Weights of a small GPT-style language model, trained from scratch on English Wikipedia.
Size: 12 layers, width 128, 2 heads of 64, vocabulary 2048, 2.71M parameters.
Architecture: LayerNorm before each block, learned positions, tied embeddings, capped logits.
Training: a variant of SOAP for these matrices, 97M tokens, 5782 steps.
Each number is 128 + 32 x the weight over its row's rms, rounded and kept within 0 to 255. Layers, rows and columns count from 0. The size above them is the row's rms in percent of the matrix's.

# layer 8 attention output (transposed), 128x128, rms 0.202, rows 8-32, columns 0-63
size [ 59  61  62  61  69  70  69  64  61  64  67  64  61  58  66  68  57  66  64  71  56  64  60  69  68]
[[ 91 148 146 122 122 148 104  76 107 159  83 100  99 128 165 115 130 136 142 132 104 116 131 123 129 175 143 120 125 119 139 144 117 116 182 100 190  69 117 115 188 116 127 143 125 148  71  97 130  97 176 172 133  78 217 116 139 111 134 159 136 107  87 147]
 [ 81 168 166  74 122 105  51 124 152 125 124 117 103 120 197  86 132 105 132 122 196 118 125 125 148  96 144 127 140 150 177  90 148 161 154 151 124 109 162 102 169 151 159 123 134 121 177 218 173  87 140 180  81  83 123  91 136 112  91 134 160 116 126  94]
 [100 168 168  90 130 120 190 159  78 113 161 133 148 123 192 103 132 106 117 137 142 152 168 132 116 105 142 161 151  93  95  98 156 123 123 125 172 137 144 138  99 110 136 150 119 107 213 147  96 136  84 139 141 176 152 119 164 119 139 152 102  88 186 173]
 [126 108  58 152 155  89 111 148 133  96 126 144 126  80 102 136 139 138 111 124 160 135  97  88 152 119 101 210  76 152 127 146 166  80 143  93 168 138  94 141 164 115 123 108 158 135 127  92 193  60 119  97 136  94  87 195 111 109 170 155 133  60 128 174]
 [136 152 133 140 133 130  84 114 178 112 109 101  93 109  82  99  94 160  71 126 113 150 102 172 128 127 121 111 133 153  96 123 151  58  77  87 184 139 121  88 112 138 116 154  95 100 124 120  92 121 128 173 145  99 164  82  40  56 143  91 135 127 136 109]
 [127 128 111 150 174 157 165 124 113  89  68 165 129 101 152 149 115 153 102 145 148 148 127 127  85 101 104 113 156 120 149 104 148  76  62 158  82 116  99 171  99 137 164 111 118 128 140 206 112 107 132 136 122  65 119 159 172 131 138  80 112 138 111 146]
 [151 144  96 113 111  52 120  89 164 124 172 178 107 154 160 168 155  90 132 165 125 190 127 154 153 150 138  75 109 141 150 130 151 121  98 136 180 104 146 210 116 188 185 152 156  75 113 131 136 176 147  92 127 112  78  84 100 193 143 126 116 123 140 185]
 [126 138 107 132 174  98  84 128 121 179 211 135 111 117 117  93  98  86 131 136 202 113 112 108 113  71  78 120  57 164  77 149 172 126 137 189 103  77  82 124 100  98 119  82  84 115 118 112 107 117 173 203 162 153 103 114 147 160  71 173 178 172 131 164]
 [174 145 167 134 162 134 112  95 143 122 144 164 101 153  98 140 118 142 183 171 163 211 160 161 178 127 171 134 126  62 125 129 112 116 146 133 130 168 151 195 116 109  86  99 180 107 122 130 134  96 144  73 152 139 164  97 109 122 105 148 124 131 106  79]
 [162 205 150  54  65 165 128 140 106 123 141 132 114  61  70 107 109 113 118 122 131  52 134 144  90 148  94 131 162 164 143 132 172 149  83 178 120 121 111 142  87 128 153 125  80 131 208 108 183 134 100 181 159 139 117 129  93 169 136  55 110 166  95 156]
 [ 98  94 141 115  81 110 178  97 103 135 134 131 117 180 123 161 118 135 140 103 107 156  69 113 134  79 176 168 116 164 162 173 147 120 118 152 150 110 139 146 157 130  97 121  42 102 113  64 152  78 103 136 127  88 122 174 125 107 138 183 102 158 126  60]
 [190 107 124 136 132 110 133 117 190 138 175 132 163 149 137 175 187 187  94 172 155 139 142 123 151 163  96 147  89 171 147 129 155 166 114 120 157  84 172  66 130 138 135  89 103 177 169 170 107 135 132  72 174 121 136 144 113 133  91 156 156 128  91  87]
 [150 106 108 190 123 149 140 106 120  82 165  89 170 152 101  90 204 120 143 132 119 144 173 138 130 111 107 143 110 160 187 135  91 133 107 166 103 152 114  65  87  79 144 135  80 165 127 107 142 135 151 108 129  99 142  99 112 148 112 106 140  98 135  66]
 [171  89 101 104 110 154 110  91 177 133 153 104 110 145 173 118  93 157 109 166  92 131 137  97 152 156 133 140 158 140 158 150 161 123 112  91 104  43 144 143 161 127  92 153  94 102 112 112 134 198 137 100 105 155 122 119  74 132 139  97 138 105 140 152]
 [124 171 114 171  83  87 147 103 200 132 144 163 165  80 189 202 111 130 194 142 153 108 109 143 127 162 166 127 142 112 178 100  71 112  82 132 130 128  95 106 112 147 129  91 109  99 102 112 127 140 126 122 126 170 107 106 131  78 158  96 131 149 101 119]
 [ 92  92 145  88 180 133 163 127  64  86 154 127 100 157 124 126  81 104  93 115 136 115 152 134 128 109 104 144 141 121 129 137 126 123 132 102 112 136 183 154 190 114  99 150 169 168 114  44  82 127 136 114 161 116 139  91 140  84  82 145 174 111  77 144]
 [129 114 143 132 101 133  80 116  91 159 117 123 119 115 154 128 126  95  95 129 195 126  81 123  90 103 132 154 146 146  86  77 153 109 156 211 111 188 128  43 196 160 196 112  88 114  83 148  98 162 177 177 114 134 134  92 148 122 112 183  89 128 116 112]
 [193 138 174 125 148 139  61 127 113 136  87 107 120  99  60 162 102 100 132 119 163 176 154 149 106 110  87  69 156 111 162 130 139 103 159 164 141 127 131 127 175 161 114 167 130 107  97 104 111 155 168  71 157 123 143 106 128 143  92 102 176 164  81 168]
 [109 106 165  62 200 143 101 111 139 132 156 127 151 145 117 110 129 110 154 147 111 133 103  93 111 107 128  89 122  99  82 117  94 110 119 144 128 111 107 128 156  97 180 141 126  95 114 185 144 127 158  94 100  95 108 117 167  96  38 174 162 146 127 119]
 [196 146 144 126 125 189 129 104 122 131 143 152 141 153 110 119 141 119 109 138  76 129 137 118 128  77 128 179 129 118 113  99 119 138 134  85 186  97 173 106  33 146 133 136 113 109 103 142 152 129 112 136 113 171  94 103 182 128 130 214  84 173  77 120]
 [161  64 120 157 133 159 103 108  99 142 122 101  97 103 158  97 122  59 112 140  76 125 140 129 144 135  89 156 214 154 157 129  92 149 130 132 105  63  79 127 119 145 147 157 151 178 136 133 187 117 169  62 185 130 100  74 135 153 140 148 128  97  93 158]
 [116 113 160 194 157 178 113 109 109 121 128 182 126 153 169 124 147 138 111 124  80 146 118  90 167  89  67 122 103 108 152 121 141 137  81 118 155 133  91 161 127 158 156 149 121 121 155 159  83 203 154 125 150 107 130 120 166  84  91 146 111 122 180 177]
 [ 82 146 164 153 138  78 133 114 122 135 120 160 136 124 137 155 154 125 154 160 117  81  95 174  97 102 109  67 113  40 111 134 111 138 129 129 159  85 122 110 133 173 117  75 150 162  94 100 112 162 163 133 115 163 154 140 116 149 109  79 192  92 161  61]
 [116 198  64 126  81 142  84 127 108 134 112 125 156 156 125  99 101 124 106 143 135 122 165 105  95 160 175 103 173 127 106 115 115 124 183 150 182 143 126 168 141  68 151 177 179 154 153 132 166 125 184 129 137  33 142 150 103 112 145 126 119 113  92  91]
 [109 177 151 115 144 115 125  89 159 148 102 132  58 122 168 163 125 130 101 146 124 136 105 167 138  83  86 146 111  71  90 129 169  55  88 140 124 105  87 128 101 125  88 116 162 173 120 129  50  77 132 110 169 151  83  87 101 157 163 183 106  94 131 111]]
# layer 8 attention value, 128x128, rms 0.232, rows 9-32, columns 0-63
size [ 65  66  67  76  75  73  68  63  64  68  70  66  57  70  71  59  70  62  78  56  68  65  72  65]
[[144 147 129 110 127 167 125 132 133 127 116 150 161 171 117 112 148 128 105 136  78 159 113 178 120 112 111 158 129 141 112 172 126 105 131  93 147 144  82 158 135  87  87 146 116 165 138 114 184 157 108 113 173 159 122 146 109 140 192  47  78 144 124 142]
 [136 180 110  97 114 119 103  91 157 132 170 176 135 134 128 157 133 122 164 127 139  23  88 142 107 124 117 149 107 101 144 113 149 116  98 134  90 118 134 143 109 107 108  80 178 185 100 118  99 127 154 117 126  96  65 110 169 119 155 112 178 129 119 104]
 [136  67 168 112 164 121 119 172 104 153 135 167  78 141 103  75 163 109 113 125 111 101 125  97  97 136 125 118 109 109  86  76 142 139  96  76 129 110 170 107 116 117 127 114  99 144 117 154 108 199 113 173 132 128 131  80 161 102  77 138 118 216 152 116]
 [110  92 181 184  95  60 165 158  74 161 136 132 178 214 152 122 108 124  92 154  98  96 136 140 124 133 175  85 118 151 139  83  89 153 120 105  89 122 101 151 152 125 135 187 126 103 101  98 167 141 137 114 160 172  95 135 141 189 111  77 122 173 100 134]
 [142 145 107 108 118 142  74 160 155 131 138  69 185 103 162  98 118 136 153 135 129  88 131 100 134 165 128  72  89 149  78 169 138 134 178  92 208 113 132 142 151 129 108 131 146 162 124  96 120 148  86 180 136 205 152 136  96 106  97 115 111 167 135  70]
 [ 85 164 191  72 138 143 135 111  99 108 124 106 131  93 153 161  82 162 124 119 136 141 145  90 175 114 125 176  96  77  87  92  99 131 187 143 205 121 140  29 131  72 144  83 115 183 153  92 169 132  93 105 168  98 172 153 163 133 117 109 129 140 112  71]
 [141 122 121 144 102 138 139  90  76  55  31 119  98  86 146 126 118 128 132 138  79 128 129 164 158 156 107 161 126 132 143 109 121 186 101 103 171 129 114 139 103 137 120 228 133 116 110 121 138 152 151 111 145 169 182  98 154 103 142  75  78 101 138  98]
 [ 80 125 136 191 176 111 131 103 119 124 120 130 141 123 144  92 148 119  66 123 112 113 104  83 145 112 133  66  96 134  95 121  55 144  73 147 152 104 127 103 204 154 150 141  95 171 107 145 166 114  76 198 113  87  80 131 172  81 121 125 131  95  82 162]
 [ 86 142 109 169 136 141  89 169 145 148 108 138 137 130 158 132 132 141 143 126 137 127  71 162 172 201 174 131 113  82 165 138  72 138  97 133 102 142 130 148  95 138  77 112  97 140  73 179  89 164 176 131 122 195 132 183  92 141 151 111 135 137 149 127]
 [173  75  59 152 116 123 121 188 204 136 146 117  93  97  85 129 178 127 170 130  99  91 159 123 125 224  77 130 149 117  78 225 107 141 105 125 106 174 167 103  89 114 153 172 148  88 108 166  97 164 111 152 223 175 121 116 130 131 147  99 161 106  90 148]
 [101 135 104  97  93 147 186 142 125 128  98 157 118 143 149  87 126  96 127  91 126 138  79 108  92 137 189 157 148 101 137 140 117 101 164 129 135 174  93 161 135  63  83 139 136 102  77 106 179 118 127 187  47 107 114 130 128 115  94 138  91 148 138 147]
 [166 125 119 130 115 171  86 155 154 166 117 133  90  82 114 158 132 105 155 124 132 155  98  90  98 137 163 111 135 143 108 158 161  94 164 103 113 171 132 219 192 129 111 138 169  59 145 137 162 130  85 128 116  85 154 178 146 163 108 122  68 133 171 169]
 [137 255 144 102 106 139 179 111  86 135 162 157 114 138  86  96 143 169 140  95 198 129 156 201 139 155  93 148 136 131 132  97 139 123 135 142 117 172 134 169 111 142 148  82  65  83 138 117 127 158 108 131 133 111 146 139 203  84 168 180 174 174 159  61]
 [ 77 137 145 136 153 144 126 185  95 140 171 116 157 142  97 104 129 109 127 156  69 173 165  68 108 102 131 136 144 106 102 163 132 195  99 138 123 134 168 137 119 102 130 129 142 144 162 103 133 107 119 148 216 144 185 164  59 186 176 145 148 123 189 144]
 [168 187 108 104  61 107 152 121 138 156 117 119 180  76  91 130 169 131 145 116 154 137 110 122 118 114  79  77 138 133 200 124 141 178 124 124 125 148 114  61  30 157 125 155 134 104 172 166 130 125 189 124 109  99  79 147 157 144 131 138  58 118 129  77]
 [123 150 154 103 101 153  86  83 157 146  90  77 158 162 163 142 141 188 144 129  84 134 167 170 179 143  96 157 113 145 180 151 131 127 123  91  63 115 120 174  91 110  93 144 112 139 160 117 165 102 160 164 131 110 143 162 128 127  93  37 101 110 118 108]
 [ 46 155 139 154  82 114 189 155  95  91 138 119 142 132 143 115 153  84  92 139 159 116  99 119 101 115 164 156 141 140 140 152  88 103  87  78 160 108 165 140  71 128 134  93 147  66 157 142 101  79 143 125 113 115 112 154 139 163 155 157  70 154 140 130]
 [185  56 116 107 119 160 146 135  81 108  92 130 177 124 195 146 161 132  95 116  66  73 135 177 153  85 130 180 136 148 150 109 170 101 121 129 104 148 156 106 104 163  88  86 162 174 144 162  96 139 140 140 155 100 157 144 120 153 174 108  70 143 135 138]
 [ 92 115 138 144 114 120 100 148 141 137  91 132 100 155 167 126 138 127 114  78 143 107 103 152 147 191 151 178 116 162 102 126 213 123 164 170 116 102 101  96 151  62 125 103  99 108  81 180  95 165  94 151 138 105 140 170 104 152 189 112 210  80 126 144]
 [137 161 124 109  50 127  97 129 145 115 134 162 115 124 119 134 157 148  97  94 130 142 123 174 130 150 127 113  70  90 117 155 167  99 162 108 107 138 205  62 171 122 110 107 122  66 153 110  61 149 145 183  84  85 131  95 118 118  93 120 124 205 176 114]
 [ 99 184 105  53 133  87  75 138 125 117 114 102 101  88 102 103 131 162  94 153 142  98 139 135 134 167 149  83 200 198  94 165 107 104 129 125 130 149 197 164 129 136  99 146 146  84 137 115  94 113  80 127 100 157 151  95 174 157 182 108 162 111  95  94]
 [103 115  86  55 112 134 142  96 123 104  79 129 125  96 142 149  89  91 102  78  53 170 127  91 160 161  76 156  89 162 131 113  94 151 132  65 133 193 116 105 107 164 159 148 160 118 122 116 170 115 121  52 115  99 112  74 123  73 142 138 105 179 100 119]
 [149 114 127 152 168 150 150 128 147 119 124 117 185  73 165 115 161 192 133  93 137 161  55 165 127 127  62 132 117 124 169 146 119 113 114  81 137  80 137 112 147 117 151 104 170 121 151 116  60 153 104 128 190 118  81 128 102 162 113 139  92 105  82  67]
 [155 165  73 101 136  93 128  76  91 160  99 165 179 103 170 147 151 128 146 163  93  71 121 117 103 159 177 133 116 136 122 102 164 143 146  95 137 109 201  78  94  75 187 118 134 136  85  61 137 183 114 144 143 141 207 102 105 159 102 130 117 170 141 130]]